Weights of a small transformer language model.
Size: MLP 384 ReLU, vocabulary 5288.
Architecture: LayerNorm before each block, tied embeddings.
Each number is 128 + 24 x the weight over its row's rms, rounded and kept within 0 to 255. Layers, rows and columns count from 0. The size above them is the row's rms in percent of the matrix's.

# layer 17 attention query, 96x96, rms 0.321, rows 0-31, columns 0-95
size [ 96 109 101 108  99 102 100 108  95 108  95  96  92 103  91 100 101 101 107  97  89  96  99 103 110 109  98 104  99 111  91 105]
[[ 52 115 124 155 126 121  89  61 108 115 138 107 123  97 142 145  97 119 109  84  78 137 140 142  90 155  61 163 120 132 135 192 150 117 164 141 113 128 117 137 119 168 118 124 149 102 127 122 130 128 151 121 128 152 159 140 131 166 132 148  94 134 109 125 130 112 110 151 144 120 133 170 142 148 110 124 145 113 138 124 107 112 129 152 156 115 118 110 169 121  97 133 134 124 122 139]
 [126 139 153 122 143 112 158 157 127 101 145 146 149 128 104 116 100 160 136 144 118 120  90 148 147  99 132 161 130 146  97 119 165 145 149 139  93 139 157 170 109  97 107 142 128 134 154 141 115 127 115 145 156 173 135 132 138 108 112 106 127 130 116  67 107 125 120 147  88 111 107 199 118 109 117 126 136 114 170 154 106 141 124 112 157 121 117 141 181 110 170 160 143 148 176 171]
 [102  98 117 168 130 126 114 120 135 125 157 101 119 121 136 159 137 164 112 133 127 109 145 130 140 148 123 174  96  96 132 111 154 130 131 138 106 127  94 104 107 145 184 176 128 131 119 178 135 159 128 141  91 130 150 125 113  90 165 125 141 160 129 128 124 134 109 182 164 147 153 124 114 124 160  79 106 159 145 109 136 168 159 141  98 102 101 106 163 107 143 116 144 145 175 100]
 [128 166 161 140 179 105 104 147 112 145 132 116 133 133 152 128 123 141 152 131  82 149 139  99 132 150  66 166 133  94 196 141 102 107 147  85  96 101 121 161 142 129 148 136 165 101 133 132 101 128 109 125  95 159 122 152 113 106 130 146  69 122 130 128 104 135 126 147 112 104 130 116 164 129 130 101  93 144 100 147 143  91 132 105 166 150 114 143 129 164 128 107 111 130 155 126]
 [104 121  80  87 123 143 183 190 140 130  99 131 139 137 112 101  85 158 141 145 129  99 161 123 111 113 130 118 117 179 131 159 120 109 109 136 190 132 127 123 107 175 167 132 129 128 114 100 110 131 139  98  93 103 109 123 161 150 119 129 133 155  85 136 125 130 149  83 105 115 108 123 125 130 153 117 110 132 113 130 153 105 129 139 106 120 144 105 137  64 164 125 120 132 155 111]
 [135 121 168 114 131  85 137 149 129 103 114 125 107 141 155  96 114  76 146 142  88 114 107 166 132 161 113 133 119 104 120 142  94 100 174 127  91 160 133 119 128 103 137 140 120 118  77  99 215 106 120 140  86 174 144 137 140 148 149 151 159 124 122 113 127 138 139  99 149 106 145  83 120 146 122 161 116 126 130  94 129 156 120 131  94 115  96 134 122 147 126 119 150 117 138 153]
 [155 149 124 144 123 108  78 129 160 125 113 144  97 130 165 135 114 132 121 115  86 139 136 150 132 108 135 144 109 150  55 142 151  86  58 184 118 106 144 134 117 130 112 129 121 138 115 129 133 146 114 129 126 142 137 171 107 148 146 158 119 121  66 138 102 115  98 127  99 162 110 136 146 147 117 143 147 133 111  94 135 128 119 105 123 114 174  93  98 119 140 185 117 105 124 119]
 [106  67 140 117 149 101  94 127 122 130 155 105 183 110 177 175 117 181 115 126 125 118 120 125 144 125 142 161 139 110 124 144 141 150 140 101 160 131 143 157 130 144 102 166 135 138 121 163 123  94 123 143 126 170 144 125 143 127 132 140  98 117 137  79 153 123 144 113 141 117  90 116  83 152 132 141 113 128 139 128 130  96 102 116 178 110 159 101 115  79 140  83 151 113 147 107]
 [118 147 132 150 136 131 148  98 141 103  94 114 140 182 143 138 137 123 139 132 117 126 130  99 110  88  91 139 148 129 108 127 169 132 156 130 164 115 191 121 149 131 170 113  96 121 106 125 182 184 138 137 131 176 132 112 103 143 104 119 127 101 148 124 104 133 113 152  98 108 186 122  88 130  99 111 128  84 114 117 123 119 141 151 128 142  80  83 120 160 148 121 108 132 135 124]
 [160 136 120 149  95 123 106 122 111 159 128 103 165 148 135  97 130 167 140 127  84 129 160 168 117 137 109  90 123 130 113 129 113 117 165 126 173 136 147 102 148 170 183 135 106 117 103 115 157  86 132 141 141 135 110 144  86 105 142  85 126 124 134 120 120 122 122 154 115 100  96  96 107 110 129 148 155 121 167 121 111 106 133 197 171 117 122 142 113 113 111 111 166 141 104  94]
 [141 118 118 149 157 142 116 114 110 117 117 132 100 111 140 109 123 161 133  92 114 112 112 133 172 119  86 133 142 124 106 164 112 116 175  92 150 112 109 154 122 165 139 134 131 154 114 143 167 132 118 157 127 148 122 100 133  89 153 149 175 113 121  78 130 120  79 106 114 119 111 126 112 155 114 142 140 122 133  78 140 101 176 163 138  75 140 181 174 114 118 120 124 121 170 143]
 [160 161  96  90 118 124 139 100 190 135 114 142 146  86  90  95 104 124  87  84 134 131 170 100  88 127 142 138 121 138 139 148  96 148 152 142 141 131 126 125 153 128 145 122 151 133 129 148 137 143 103 181 100 129 146 102 103 129 155 100 149 148 152  98 116 146 105 142 113 116  72  98 173 151 118 140  98 161 136 131 137  82 112 132  98 134 122  98 124 118 156 133  99 143 138 142]
 [113  93 107 185 149 145 118 124  75 127 130 141 129 115 142 132 125  99 144 128 166 143 127 142 123 146 138 133 153 129 139 139 143  88 156 150 160 137 111 132 173 119 137 183 153 105 124 137 121 128 129 116 149 138 120 133 109 131 121  84 117 103 114 112 148 125 173 137 153 149 160 106 138 161 196 149  89 144 131 146  90 171 126 124 113 137 119 128 140 115 137 156  95 131 109 208]
 [163 138 105 132 140 149 114 139  95 136 145 102  81 117 107 131 139 137 136 165 141 163  95 152 121 146 131 180 158 104 171  87 131 109 225 135 117 120 115 143  99 127 144 145 121 120 121 134 146 132 144 142 114  79 123 128 134 144 158 147 147 108  94 105 115 177 112 118 101 138 119 164 128 121 152 125 139 124 100 126 136 107 133 137 131 155 108  96  90 118 135  89  89 125 102 103]
 [130 117 119 122 157 119 105  95 148 137 147 105 145 115 136 140 123 128 135 117 136 113 136 110 137  90  67 134 112  81 131  54 124 129  99 157 131 144 100 128 129 114 129  89 147 102 167 122 106 121 136 119 103 133 113 147  95 144 178 143 103 131 115 102 149  83 113 148 125 134 178 162 177 123 153 125 123 108 121 150 136  73 162 145 156  96 132 109 154 150 163 120 122 121  90 141]
 [118 159 154 130 136 137  97 124 110 145  82  57  99 147 157 125 122  92 148  92 115 104 127 111 179 108 102 132 139 106 129 148  96 176 138 118 115 123 131 150 100 138 158 132 149 109 132 142 137 140 100 119 145 127 139 149 112 151 141 123 148 144 123 133 100 138 162 130 111 136  89 112 171 138 147 156 133 152 175 168 154 113 132 115 167  96 132 121 101  77 131  94 157  93  96 108]
 [125 101 133  98 135  83 129 100 132 149 130 110 126 170 105 108 106 145 142 155 167 103 164 143 143 126 156 172 119 105 106 160 136 117 119 161 153 151 160 125 155 133 129 156 173 130  98 156 131  78 132 111 153 117  69 139 120 143 146 109 133 156 121 115  79 118 154 144  97 128 116 111  72 148 124 109 148 159 110  76 132 107 143 114 137 157 139 170 137 119 134 147 117 132  97 149]
 [120 127 132 117 140 160 125  99 112 126 106 142 110 136 122 147 120 163 103 131 133 131 115 118 124  74 120 137 168 123 130 144 121 137 123  76 159 182  83 162  93 124 145 103 136 141 112 171 153 124 103 101 131 158 129 139 127 154 112 104 118 144  97  82 106  96 137 141 150 123 116  85 160  99 185 126  94 117 139 165 141 153 142 116 138 142  93 104 101 156 140 182 151  98 115 115]
 [170 114 155 102  98 154 121 149  83 154 146 140 159 131 102 146 115 113 101 130  75 133 134 134 124 106 125 138 163 124  97 109 123 103 121 102 148 153 132 123 147 126 110 101 124 141  99 126 198 150 181  78 140  68 129  88  99 129 155 127 146 129 142 139 105 111 136 111 112  88 126 125 115 116 123 134 146 130 100 156 137 145 107  94  89 115 124 145 141  88 121  95 106 141 100 152]
 [147 127 109 103 120  94 109 129 120 120  91  96  72 111 122 138 113  79 148 139 104 148 113 132 125 113 130 140 112 158 116 118  70 137 102 150 114 139 168  90 121 118 151 131 132  92 130 162 121 139 149 148 153 132 154  91 116 102 106 109  96 135 101  84 132 142 125 142 174 138  91 117 103 147 154 146 150 112 166 149 110 140 128 112 103 169 197 161 104 146 139 134 130 112 156 110]
 [152 144 117  94 129 122  98 133 110 135 140 188 134 124 120 120  74 156 101  99 113 172 140 114 140 130 187 132 142 109 133 125 109 126 184 119 126  84 124  88 108 129  93 152 136 135 129 137 107 147 120 126 142 161 154 121 100 133 141 126 120 125 121 135 138 121 143 166 159  77 150 114 106  98 114 119 161 139 100 128 159 142 168 104 160  85 100 145 148 127 125 132 153 120 132  63]
 [134 151 128 132 102 111 141  92 168 161 117 146 149  87  98 160 161 117  88 157 145 155 108 143 130 119  95 126  90 168 168 112 151 121 133 119 131 158 147 112 136 118 108 139  99 140 126  81 139 123 124 123 158  92 122 148 151 103 155 105 108 114 137 153  96 139 138 161 119 124 125 110 158 137 163 109 128 125 123 123 131 141 160 110 108 104 182 152 158 101 129 160 149  67 184 133]
 [116 164 179 102  84 154 111 149 136 109 148 136 135 108 135 124 102  89  91 151 105 115 123 106 135 139 120 144 101 118 163 118 125 160 142 153 142 118 121 160 167 141 138  97 167 139 126 142  95 128 106  96  92 124 108 135 151 134  84  89 152 132  96 161 110 130 144 149 151 122 146 170 165 131 148 104 143 119 135  72 110 113 152 169 169 175 158 147 164 120 124 130 126 112 138 135]
 [115 179 122  81 133 106 158 138 117 121 118 174 144 121  81 150 148  79 139 153 137 146 122  92 140 109 135 132 123 145 120 167 151 142 108 166 102 141 125 114 137 117 137 152 131 135 129 139 140 136 132 105 140 112 154  95 133 157 167 136 169 131 214  95 121 126 157 128 180 146 149 135 127 144 122 134 110 136 139 132 136 143 113  97 112 123 139 125  78 121  86 112 147 129 107 181]
 [124  86 135 115 106  82 151 135 136 137 108 168 127 113 110 142 128 148 164 146 143 121 114 144 120 158 153 113 167 154 117 153 122 164 157 112 140 179 134  65 118  72 153 120 100 138 118 158  97 105 164 101 108  84 143 118 125 138 127 143 170 156 145 123 140 139 113  99 147 155 142 139 170 143  81 151 143 115 156 137 117 118 107 155 125 114 126 142 110 154 151 168 102 151 141 123]
 [156 146 148 165 125 148 169 134 129 125 144 162 122 161 139 114 155 100  89 128  98 151 145 154 132  97  90 151 110 112  91 156 111 109 115  95  87 119 137 160 123 126 158 121 144 128 156 153  90 101  96 113 108 110 100 134 143 134 120 115 110 127 144  84 162 141 150 106 126  98  73 135 141 128 115  98 112  83 143 124 100  59 172 149 118 114 110 114 150 127 126 107 154 137 147 125]
 [148 128 106  83  72  96 141 106 115 113 100 132 167 155 127 137 123 133 101  78 128 103 126 118 164 131 146 154 150 152 138 102 121 108 126  88 138  66 135 130 115  94 107 139 138 157  80 102 119 152 108 164 111 104 159 116 120 134  75 142 136 116 110 132 133  92 157 146 159 147 129 171 142 134 140 115 143 173 139 149 129 157 150 144 126 119 171 108  95 137  95 130 137 148 131 108]
 [115 104  96 122 117 134 167 133 111 124 106 108 119  92 128 123 162 119 128 113 112 140 115 167 121  89 112 160 148 144 159 134 122 131 130 116  99 107 163 130 125 121 123  82 141 163 114 160 150 150 140 170  70 115 122 176  80 153  97 105 127 121 157 126 148 111 111 146 127  95 138 118 148 115  85 169 134 147 100 128 110 111 149 141 153 137 160 151 123 147 121 125 163  50 141 124]
 [138 179 127 129 130 148  98 113 114 143 121 116 163 133 112 163 124 112 150 184 139 106 137 118 122 156 106 145  86 128  87 118 122 145 116 150 110 112  94 142 169 132 161 174 129 147 136  84 125 100 127  91 114 146 108 141 114 179 151 128 150 158 159 131 172 127 104 165 119 171 119 150 120 176 151 175 132 139 113 163  98 149 168 130  98 129 114 116 111 144 111 109 146 140 120 132]
 [112 162 120 173 128 157  84 117 183 143 130 144  82 162 104 116 150 139 102 154 126 101 120 105 103 115  90 120 109  93 126  95 128 120 119 122 156 145 164 149 158 145 158 110 117 104 123 169 104 118 111 109 108  77 139 118 168 139 165 163 111 108 142 131 171 116 108 149 147 138 134 142 133 154 170 164  90 126  97 154 120 140 113 105 134 118 130 158 117 161 139 127 102 103 101 132]
 [102 164 134 117 122  91  70 140 118 124 113 109 129 145 112 104 120 138 127 154 113  96 149 131 116  99 150 144 119 112 161 109 170 110 138 115 152 134 135 133 112 134 124 103 159 158 154  87 168 119 108  97 129 176 148  99 126 138 114 122  84 106 135 143 169 168 137 118 145 112 138 110 158 125 115 152 148 153 162 114 119 121 172 118 138 117 157 107 130  59 108 150  87  88  90 114]
 [158  96 125 105 135 133 115  91 110 106 115  96 147 129 102 127 114 157 138 136 133 131  94 141 153 125 159  91  98 129 146 121 134 120 141 172 153 150 141  94  71  50 154 114 114 124 101 157 107 149 124 114  95 100 152 111  97 150 119 164 108 107 151 111 141 151 153 182  80 106 117 108 121 107 107 121 152  99 104 126  97 119 113 118 131 121 110 100 131 125 119 146 127  88 132 166]]
# layer 17 attention key, 96x96, rms 0.326, rows 0-31, columns 0-95
size [ 97 107  99 108 105 101  98 101 101 103  94 107 105 108  89 103 107 103 101 107  98 104 101  95  99 107  96 111 101 111  98  95]
[[108 141 141 140 113 169 137 102 127 124 111 131 107 117 135 130  78 133 100 119  99 143 121 113 125 160  96 103 178 147 120 149 136 129 116 163 155 166 134 161 125 131 152 191 116  85 107  94 100 106 172 122  72 127 153 161 115 124  91 134 157 157 132 106 111 144  95 121 122 107 132 104 168  97 153 122 159 134 118 131 146 145 191 120 125  93 148 137 146 118 130 157 143 131 111 117]
 [100 134 165 109 125  81 140 133 151 120 136 157 162 147 108 147  71 163  98 104  97 114  68 150 131  93 139 132 113 164 108  92 143 160 162 146 124 141 170 122 127 144 150 136 176 140 112 153 130 115 113  82 120 127 114 153 139 123 118 121 110 147 121 111 139 126 127 155 154 139 139 149 145 113 173 130 114  87 136 159 101 165 140  84 115 122 141 149  98 134 120 155 179 140 126 129]
 [ 97 106  92 150 100 168 116 118 134 143 161 127  97 131 136 158 132 107 147 119 150 126 122 121 150 123 139 118 140 116 157  66 124 141 101 179 131 126 109 161 155 129 139 141  59 148 175 160  99 153 157 131 124 133 128 108 158  96 131 151 149 121 114  86 131 111 120 108 158 144 121 167 154 101 119 118 104  85 113 105 133 101 125  94 118 106 106 110 129 118 132 172 156 172 149 117]
 [120 144 140 165 178 108 114 141 129 144  97 135 124 137 161 141 135 125 119 131  96 108 150 112  84 116 121 122 144 147 187 110 124 131 167 108  99 123 149 124 129 140 170  79 132 114 196 111  90 154 132 110  98 119 138 121 102  99 153 112  82 163 121 149 155 125 123 137 158 137 114 118 157 162 110  84 112 177 105 137 122 132 152 109 140 121 125 131 131 129 129 103  64 111 111 137]
 [124 124 114  69 112 122 148 172  84 153  90 127  89 126 101  83 146 133 122 165 161  98 110 130 109 124 112 140 137 165 135 153 160 102 140 111 112 138  91 114 190 158 154 132 122 108 136 157 104  87 110  88 104 140 152 169 131 141 132 115 100 153 116 108 121 103 124 118 117 131 132 124 139 160 130 123 128 144  85  88 134 129 111 140 125 140 117 127  97 113 111 125 140 118 198 125]
 [157 103 123 135 138  90 171 126 158 140 105 123 130 122 117 151 123 161 165 156 122  90 152 144 125 186 136 146 147 111 110 127 132 129 131 141 117 130 172 100 122  89 133 165 126 166  81 127 138 142 167 115 121 152 138 135 132 141 151 122 106 147  90 141 119 117 117 121 151  27 151  99  96 133 134 137 105 115  93 146 138 105 163 122 108 115  90 142 138 142 145 146 161 131 110 131]
 [143 123 147 125 178 120 101 132 171 119 123 115 130 106 103 133  75 142 106 151 133 120 124 116 113 108 147 134 154  96  67 149 131 138  85 141 149 153 122 142 154 158 111 120 155 152 170 110 142 145 135 133 152 111 133 118 126 112  89 132  97 122 123 100 116 149  91 133 129 101  76 129 106 130 144 193 174 129 131 130 124 142 119 155 120 152  72  90 133 116  79 142 106 107 147 107]
 [106  85 141 102 108 111 128 136 129 139 145 103 129 166 160 130 159 145 135  89 106 117 156  92 140 123 124 127 136 152  92 133 122 149 108 111 140 146 141 123 151 111 134 162 144 107 111 125 150 126 133 110  96 162  73 139 148 126 145 165  87 157 131 120 179  86 104 145 134  76 112 112 134  97  96  78 117 157 128 140 130 122  84  91 172 118 151 100 138 105 144 142 150  92 156 117]
 [123 122 145 111 138 105 173 121 182 105 140 100 126 106 127 137  92 103 131 116 112 124 123 113 127 129 104 141 128  94 174  94 172 130 118 126 128 122 135 119 127 103 158 119  93 141 162 134 115 147 105 122  52 176 123 136 124 162 118 102 112 122 165 103 130 138 131 104 101 139 160  97 121 123 129 131 176 153 109 134 130 147  98 146 159 134 138 113 101 180 139 161  83 139  77 144]
 [129 145 104 136  95 116 137 146  86 139 143 101 115  71 104 103 151 127 134 139 150 121 128 133 144 138 156 135 141 138 124 124 101 104 126 123 146 144 107 165 135 107 169 134 143 109 124  95 112 116 114 141 116 155 109 126  87 119 151 140  94  88 155 149  85  98  49 136 117 100 188 113 137 133 128 136 155 147 115 120 130 107 147 169 127 165  99 146  73 122 168 161 143 115 109 133]
 [140 130 144  55 127 102 139 141 165 144  91 127 104 139 167 149 126 163 108  95 152 129 139 152 140 104  87 136 141 122 104 155 154 112 116 127 181 122 128 136  74 129 121 144 134 185 121 172 133 152 133 155 107 146 147 128 126  67 136 129 149 103 114 112 129 110 113  93 171  95 140 137 139 125 146  95 132 112 115 136 128  83 136 180 133 111 146 148 151 136 134 123 122 144 134 159]
 [134 145 137 159 151 115 170 132 141 148 111 133 145  91 122  97 124 139 128  95 131 151 166 152 154 142 139 108 107 132 180 159  71 157 135 121 102 158 133 132 132 120 108 147 161 171 116 135 147 139 153 147  86 122 148 146 156 152 159  78 179  90 105 104 126 117 123 105 116 122 121 107 167 117  96 153 128 131 121 101 150  96 119 126  92 119 119  95 128 114 114 107  92 117 183 134]
 [127  92 132 111 108 152 120 116 119 105 121 136 150  97  93 156 136  80 163 146 133 124 135  88 126  99 144 121 161 156 147 129 177 110 140 121 115 156 128 108 126 137 152 134 136  85 128 125 127 107 127 131 169 175  89 128 161 116 106 155 128  98 120 112 142 109 142 108 156 155 118  88 131 145 200 126  98 182 107 104 130 144 106 122  77 111 121 111 113 147 130 164 134 122 143 176]
 [106 132 134 109 133 136 103 113 117 141 159 125 156 144 119 107 104 118 145 181 143 203 138 112 107 153 140 133 170 138 183 133 112 168 182 125 146 120 165 130 146  85 166 148 106 115 110 152 151 118 129  77 113 127 139 141 137  88 137 140 139  87 133 144 142 125 122 132  96 125 132 142 115 131 116 151 103 127 106 160 110  94 110 178 139 112 118 124  91 118 129  74 131 125 116 101]
 [183 142 149 151  98  80  67 141 153 145 131 103 132  91 110 114 159 108 111 136 151 113 139 158  82 125 128 111 152 106 142 117 128 145 126 146 117 108 159 131 142 120 141 133 130 149 109 108  96 129 148 116 103  97 158 124 108  98 131 162 114 129 130  98 115 115 149 131 110 185 107 177 168  89 167 124 158 153 151  92 129 112 135 104 143 145 137 111 161 116 124 181 133 141 129 154]
 [122 146  92 112  97 119 144 132 113 110 106  92 122 109 132  89 133 131 163 154 149 142 149 156 144 134  81 142 165 107 150 156 153 166 136 148 136 112 157 165  71 124 173 110 134 102 117 115 166 183  77 168 140 118 153 122 163 113 139 159 136 167 110 144 113 116 124 137 168 118 131 145 177 142 112 167 120 156 142 156 107 117 136 124 128 129 121 118 119 106 102 142 151 109 118 111]
 [102 128 161 115 148 113 150  89 155 105 122 149 114 118 118 133 148  91 156 147 172 130 182 134 156 106 127 124  93 131  77 183 119 152  98 134 144 155 153 146 166 131 124 103 135 139 151 108 150  83  89 112 126 133 133 155 127 132  74 156 131 131 125 144 100 111 185 145 114 166 137 155 107 127 113  94 153 102 117 108 130 150 157 114 125 182 120 143 121 104 148 124 134 152 129 134]
 [157 126 118 146  99 142 131 113 118 110 109 138 114 127 147 119 130  97 100  98 149 131 156 157 115 135  99 147 135 130 125  69 129 164  93 102 130  97 123 125 135 167 130 123 152 139 121 136 151 144 148 121 133 139 151 136 130 150 140 142 112  83 121  80 165 127  98 163 163 162  88 109  97 148 121 119 130 144 108 167 124 109 126 100 177 161 100 134  96 177 156 160 112  75 173 125]
 [102 120 140 104 105 179 133 126 106 146 170 123 150 135 134 117 142  99 119 107 174 146 148  99 103 125 140 132 193 117 102 111 126 106 154 156 139 116 129  90 139 134 109  61 128 149 110  90 154 117 134 120 113 117 127 131 125 101 167 109 141  98 115 129 137 124 139 117 107 110  93 107  90 141 155 137 164 117 155 122 147 124  98 107 144 158 120  65 118 111 132  95 185 118 100 129]
 [ 89 140 115 140 151 122 137 143 137 120 126 108 119 103 129 134 162 110 183 148  98 143 108 125 170 135 166 148 112 147 110 115 141 116 133 126 119 105 154  96  89 150 117 160 133 114 148 108 130 159 177 149 172 106 162 128 151 104  93 100  84 103 103  71 149 126 118 132 135 135  89 128 140 135 130 136 139 112 119 160 136  93 123 107 141 186 183 153 117  91 112 136 145 118  98 110]
 [145 151 178 140 131 110 111 152 102 132 168 172 166 152 128 103 105 149 118 139 151 152 162 137 149 115 161 119 170 149 112  66 141 100 141 142 136 156 143 114 136 120  94 135  79 109 173 115 131 170 134 119  87 135 122 134 133 138 116 132 122  72 148 159 120  98 117 121 134 122 118 138 142  87 133 122 102 114 129 170 138 151 165 149 127 104  83 175 123 131  95 127 143 115 127 128]
 [186 151 128 124 133 117  99  84 111 171 143 122 113 106  55 155 140 163 123 118 127 135 109 148 145 114 103 135 133 138 162 150 113 143 125 111 170 120 163 151 149 111 145 130  93 104 146 109 133 108 132 117 160 106 145 138 140  77 139  98 126 135 156 152 151 107 142 140 107 107 139 102 157  77 169 135 145 101 166 124 150 154 126 103 128 119 115 131 122 140 119 125 150  91 188 122]
 [120 187 120 126  93 133 120 132 130 123 129 151 116 119 130 118  87 108 130 127  94 151 131 166 136 118 123 129 102 134 101 136 161 137 146 158 127 102 133 161 152 108 152  91  90 122 120 139  96 130 165 121 115 109 147 110  93 152 105 119 139 120  81 198 125 130 123 121 112 166 120 147 145 180 163 125 122 119 136 111 117 111 124 133  90 152 152 135 143  70 165 118 103 108 181  92]
 [106  87 125 116 100 140 144  93  92 130 107 138 141 132  81 105 146 133 131 186  82 111 129 156 124  95 135 156 142 134  97 134 118 104 101 130 143 111 115 119 105 107 140 122 111  98 100 134 134 122 114 115 150 103 114 128 155 189 154 142 160 136 139  87 153 138 148 109 111 129 113  80 125 113 124 115 110  89 150 146 171 114 125 119 160 132 145  96 100 119  81  85 106 112  80 150]
 [117 111 108 123 124 106 168 141 154 106 128 144 109  82 132 104 148 145 116 136 107 136  90 110 176 131 179 118 120 124 115 145  86  98 174 126 129 100 125  93  87 130 112 104  90 116 104 134 115  88 118 105 140 137 141 124 114 138 171 134 118 169 123 109 131 182 112  96 102 146 125 161 151 120  86 119 104 153 150 132 122 115  93 159 117 146  99 155 117  91 142 117 149 186 125 127]
 [160 131 110  98 154 100 106 112 120 131 116 147 147 113 136  97 158 128  92 133 134 114 146 131 141 137 156 162 116 122 126 131 140 147 134 106  79 123 128 157 134 103 112  96 134 131 150 161 104  98 101 114 136 116 170 131  99 118 118 117 189 141 178  93 176 111 116 123 128 142 105 114 127 147 133  95  90 108 150  82 105 127 133 184  96  94 129 155 121 121 137 142 122  71  84 156]
 [115 113 101 115 124 121 115 163 155 167 129 111 140 119  88 123  86 122 124  90 117 132 114 137 164 127 130  73 141 136  87 114 169  89 147 133 138 158 170  98 140 116 115 105 107  98 148 123 199 122 109 144 150 133 183 137 128 155 146 166 110  85 156 125 120 135 123 153 168 128 143 111  99 132 133 138 112  90 130 151 129 137 119 108 137  97 150 108 171 153 158 134 104 140 123 151]
 [134  95 124 136 106 115 150 130 120 129 115 113 108 108 130 146 130 132 120 144 127 153 144 148 101 107 103 151  98 158 138 123 109  93 164 147  99 147 156 123 128 102 167  87  90 155 122 128 134 146 122 172 118 149 153 139  78 122  67  97 161 119 123  72 120 109  96 175 137 110 104  96  98 102 129 143 139 163 163 162 123 130 149 156 154 114 116 117 145 124 158 128 107  85 158 155]
 [145 168 105 131 110 148 102 115  99 159 132 100 158 129  85 157 119 125 156 145 102 138 134 124 163 149 141 132  96 161 113 156 140 143  63  94 119 144 138 136 116 144 141 106 125 168 117  80 134 115 128  98 110 156 148 116 156 151 159 134 170 155 138 141 134 140 134 116 138 166 112 166 118  91 133 147 136 140  83 129 101 114 173  85 134 118 158  96 111  97 112 123 107 133  78 127]
 [148 133 143 155 169 179 107 117 141 161 127 101  66 116  82 133 138 142 120 173 124 104 139 107  96 133 131 120 137  99 152 128 136 171 131 123 136 112  79 140 129 150 126 137  79 130  76 139 119 128 115 143 132 104  99 129 136 118 126 160 118 122 144  88 150 108 107  95 112 164 107 117 140 171 187 142 138 153 126 147 142 124 119 118 127 125 127 148 106 100 173 131 115  71 131 111]
 [125 178 168  97 124 126 117 141 116 163  74 131  97 171 133 110 140 118 123 122 148 104 113 100 171 118 121 125 161 133 134 105 158 106 111  95 137 146 127 105 127 102 145 121 144 136 135 123 159 175 151 100 111 110 124 113 132 166 124  93 112 178 113 151 133 103 127 160 103 146 158 134 116 150  98 130 123 149 174 135 144 148 156 158 108 142 101  74  94 124 130 177 110  89 134 142]
 [130  83 130 151 135  76 130  98 122  97  96 138 125 114  97 172 151 136 147 125 142 213 118 152 118 130 153 124 142  85 122 122 160 102 161 127 146 179 130 138 144  99 167 102  92 116 123 148 128 108  79 112  94 148 163 123 124 135 156 101 103 121 101 118 151 118 136 149 148 141 134 143 113 113 114 129 120 158 116 154 120 143  95 104 109 146 127 121 119  94 104 143 149 117 115  82]]
# layer 17 attention value, 96x96, rms 0.362, rows 0-3, columns 0-95
size [ 93  87  93 100]
[[114 132 131 143 124 144 158 151 113 111 137 125 129  93 172 140 128 142 115 124 154 167 122 161 139 135 120 105 128 139  86 114 176  98 130 111  97 123 119 189 125 171  84 122 141 131 131 116 153 129 101 145 124 115 147 169 106 160 122  94 125 154 142  91 102 121 100 112  87 129 105 162 145 126  90 101 111  85 133 163 118  94 168 136 132  76 146 168 102 104 129 140 118 155 155 127]
 [121 176 112 109 137 121 111 112 114 182  98 131 152 111 153  85 141 101 133 126 126 126 128 104 135 102 123 126 119 118 119 135 100 115 116  84 122 158 149 137 125 149 129 160 110 140 113 138 121 109 121 170 114  90  62 106 120 142 119 122 149 161 138 132 142 148 136 118  84 134 133 131 155 123 138 148 143 143 116 197 122 176 117 123  93 145  97 160 173 155  87 169 143 146 170 148]
 [163 132 116 138 151 131 159 139 168 149 123 167 121 131 160  97 132 131 130 132 152 149 123 192 115 100  85 126 151 138 147 144  79 137 107 122 144 135 102 109  91 109 159 118 115 117 110 118 103 152 146 132 143 157 130 147 117 136 114  66 125 118 159 153 132  99 149 146  99 138 121 162 121  76 126  81 129  89 138 138  84 113 122 105 163 173 146  99 156 113 145 149  97 128 119 117]
 [140 171 161 116 120 136 120 163 174 105 112 139 197 113 136 162 118 151 135 120 163 140 118  88 131  89 113  82 100 118  95 122  71 147 126 132 116 137 132 126 103 103 112  77 130 119 127 101 167 153 159 135 157 123 121 135 156 147 134  93 121 168 117 125 128 123 137 112 143  97 154  70 119 138 157 112 133 136 165 121 128 151 136  98 148 115 122 114 159 144 114 157 109 108  98 132]]
# layer 17 attention output (transposed), 96x96, rms 0.312, rows 0-3, columns 0-95
size [102  80  93  96]
[[168 135  97 145 123 132 146 136 127 140 127 138 120 207  69 117 132 119 158 140 128 128 135 152 139 173 125 130  97  88 112 163 155 168 135 124 172 146 136 136 109 154 162 137 132 139 117 140 129 155 176 141 122 151 113 116 133 148 170 160 150 121 137 173 130 142 125 151 167 158 133 136 142 153 158 159 142 177 169 155 167 149 141 156 128 154 108 131 128 129 114 119 109 102 135 124]
 [173  91 171 120  92 125 158 142 117 108 106 113 137 125  84 158 133 164 166 127 116 148 104 114 124 136 149 133 125 104  73 122 161 128 136 150 121  95 123 145  93 140 129 106 128 146 174 162 127 116 131 129 136 166 183 138 146 145 141  93 143  90 136  97 113  90  97 119 142 123 154 128 126 142 143 116 137 117 130 153 155 107 112 152 155 146 158 103  73  87 133  87 131 149 103 122]
 [102 131 133  94 144 124 123 109 122  76 123  96 130 161 138 141 116 115 107 148 108 134 143  86 139 129 151 169 105 141 142 105 178 145 121 133 114 152 152 188 101 119 110  94 128 161 148 156 168 149  77 145  67 101 102 114 116 136  87 131  93 122  97 141 128 155 118 173 135 125 159 112 151 169 100 126 114 147 112 125 159 141 119 126 108 114 105 129  86 130 112 103 111 138 128 122]
 [122 111 117 138 106 115 134 122 102 140 138 102 107 125 116 103  97 112  88 143 113 128 112 146  94 152  99 156 184 135 166 125 144 130 177 123  66 130 139 118 119 127 156 150 136 148 158  86 138 119 118 131 157 116 118 133  99 115  98 139  97 141 144 143 113 120 111 141 144 179 129 135 169 130 115 195 141 176 116 169 124 119 120 152 152 125  89 189  96 112 122 116 125 120 100 115]]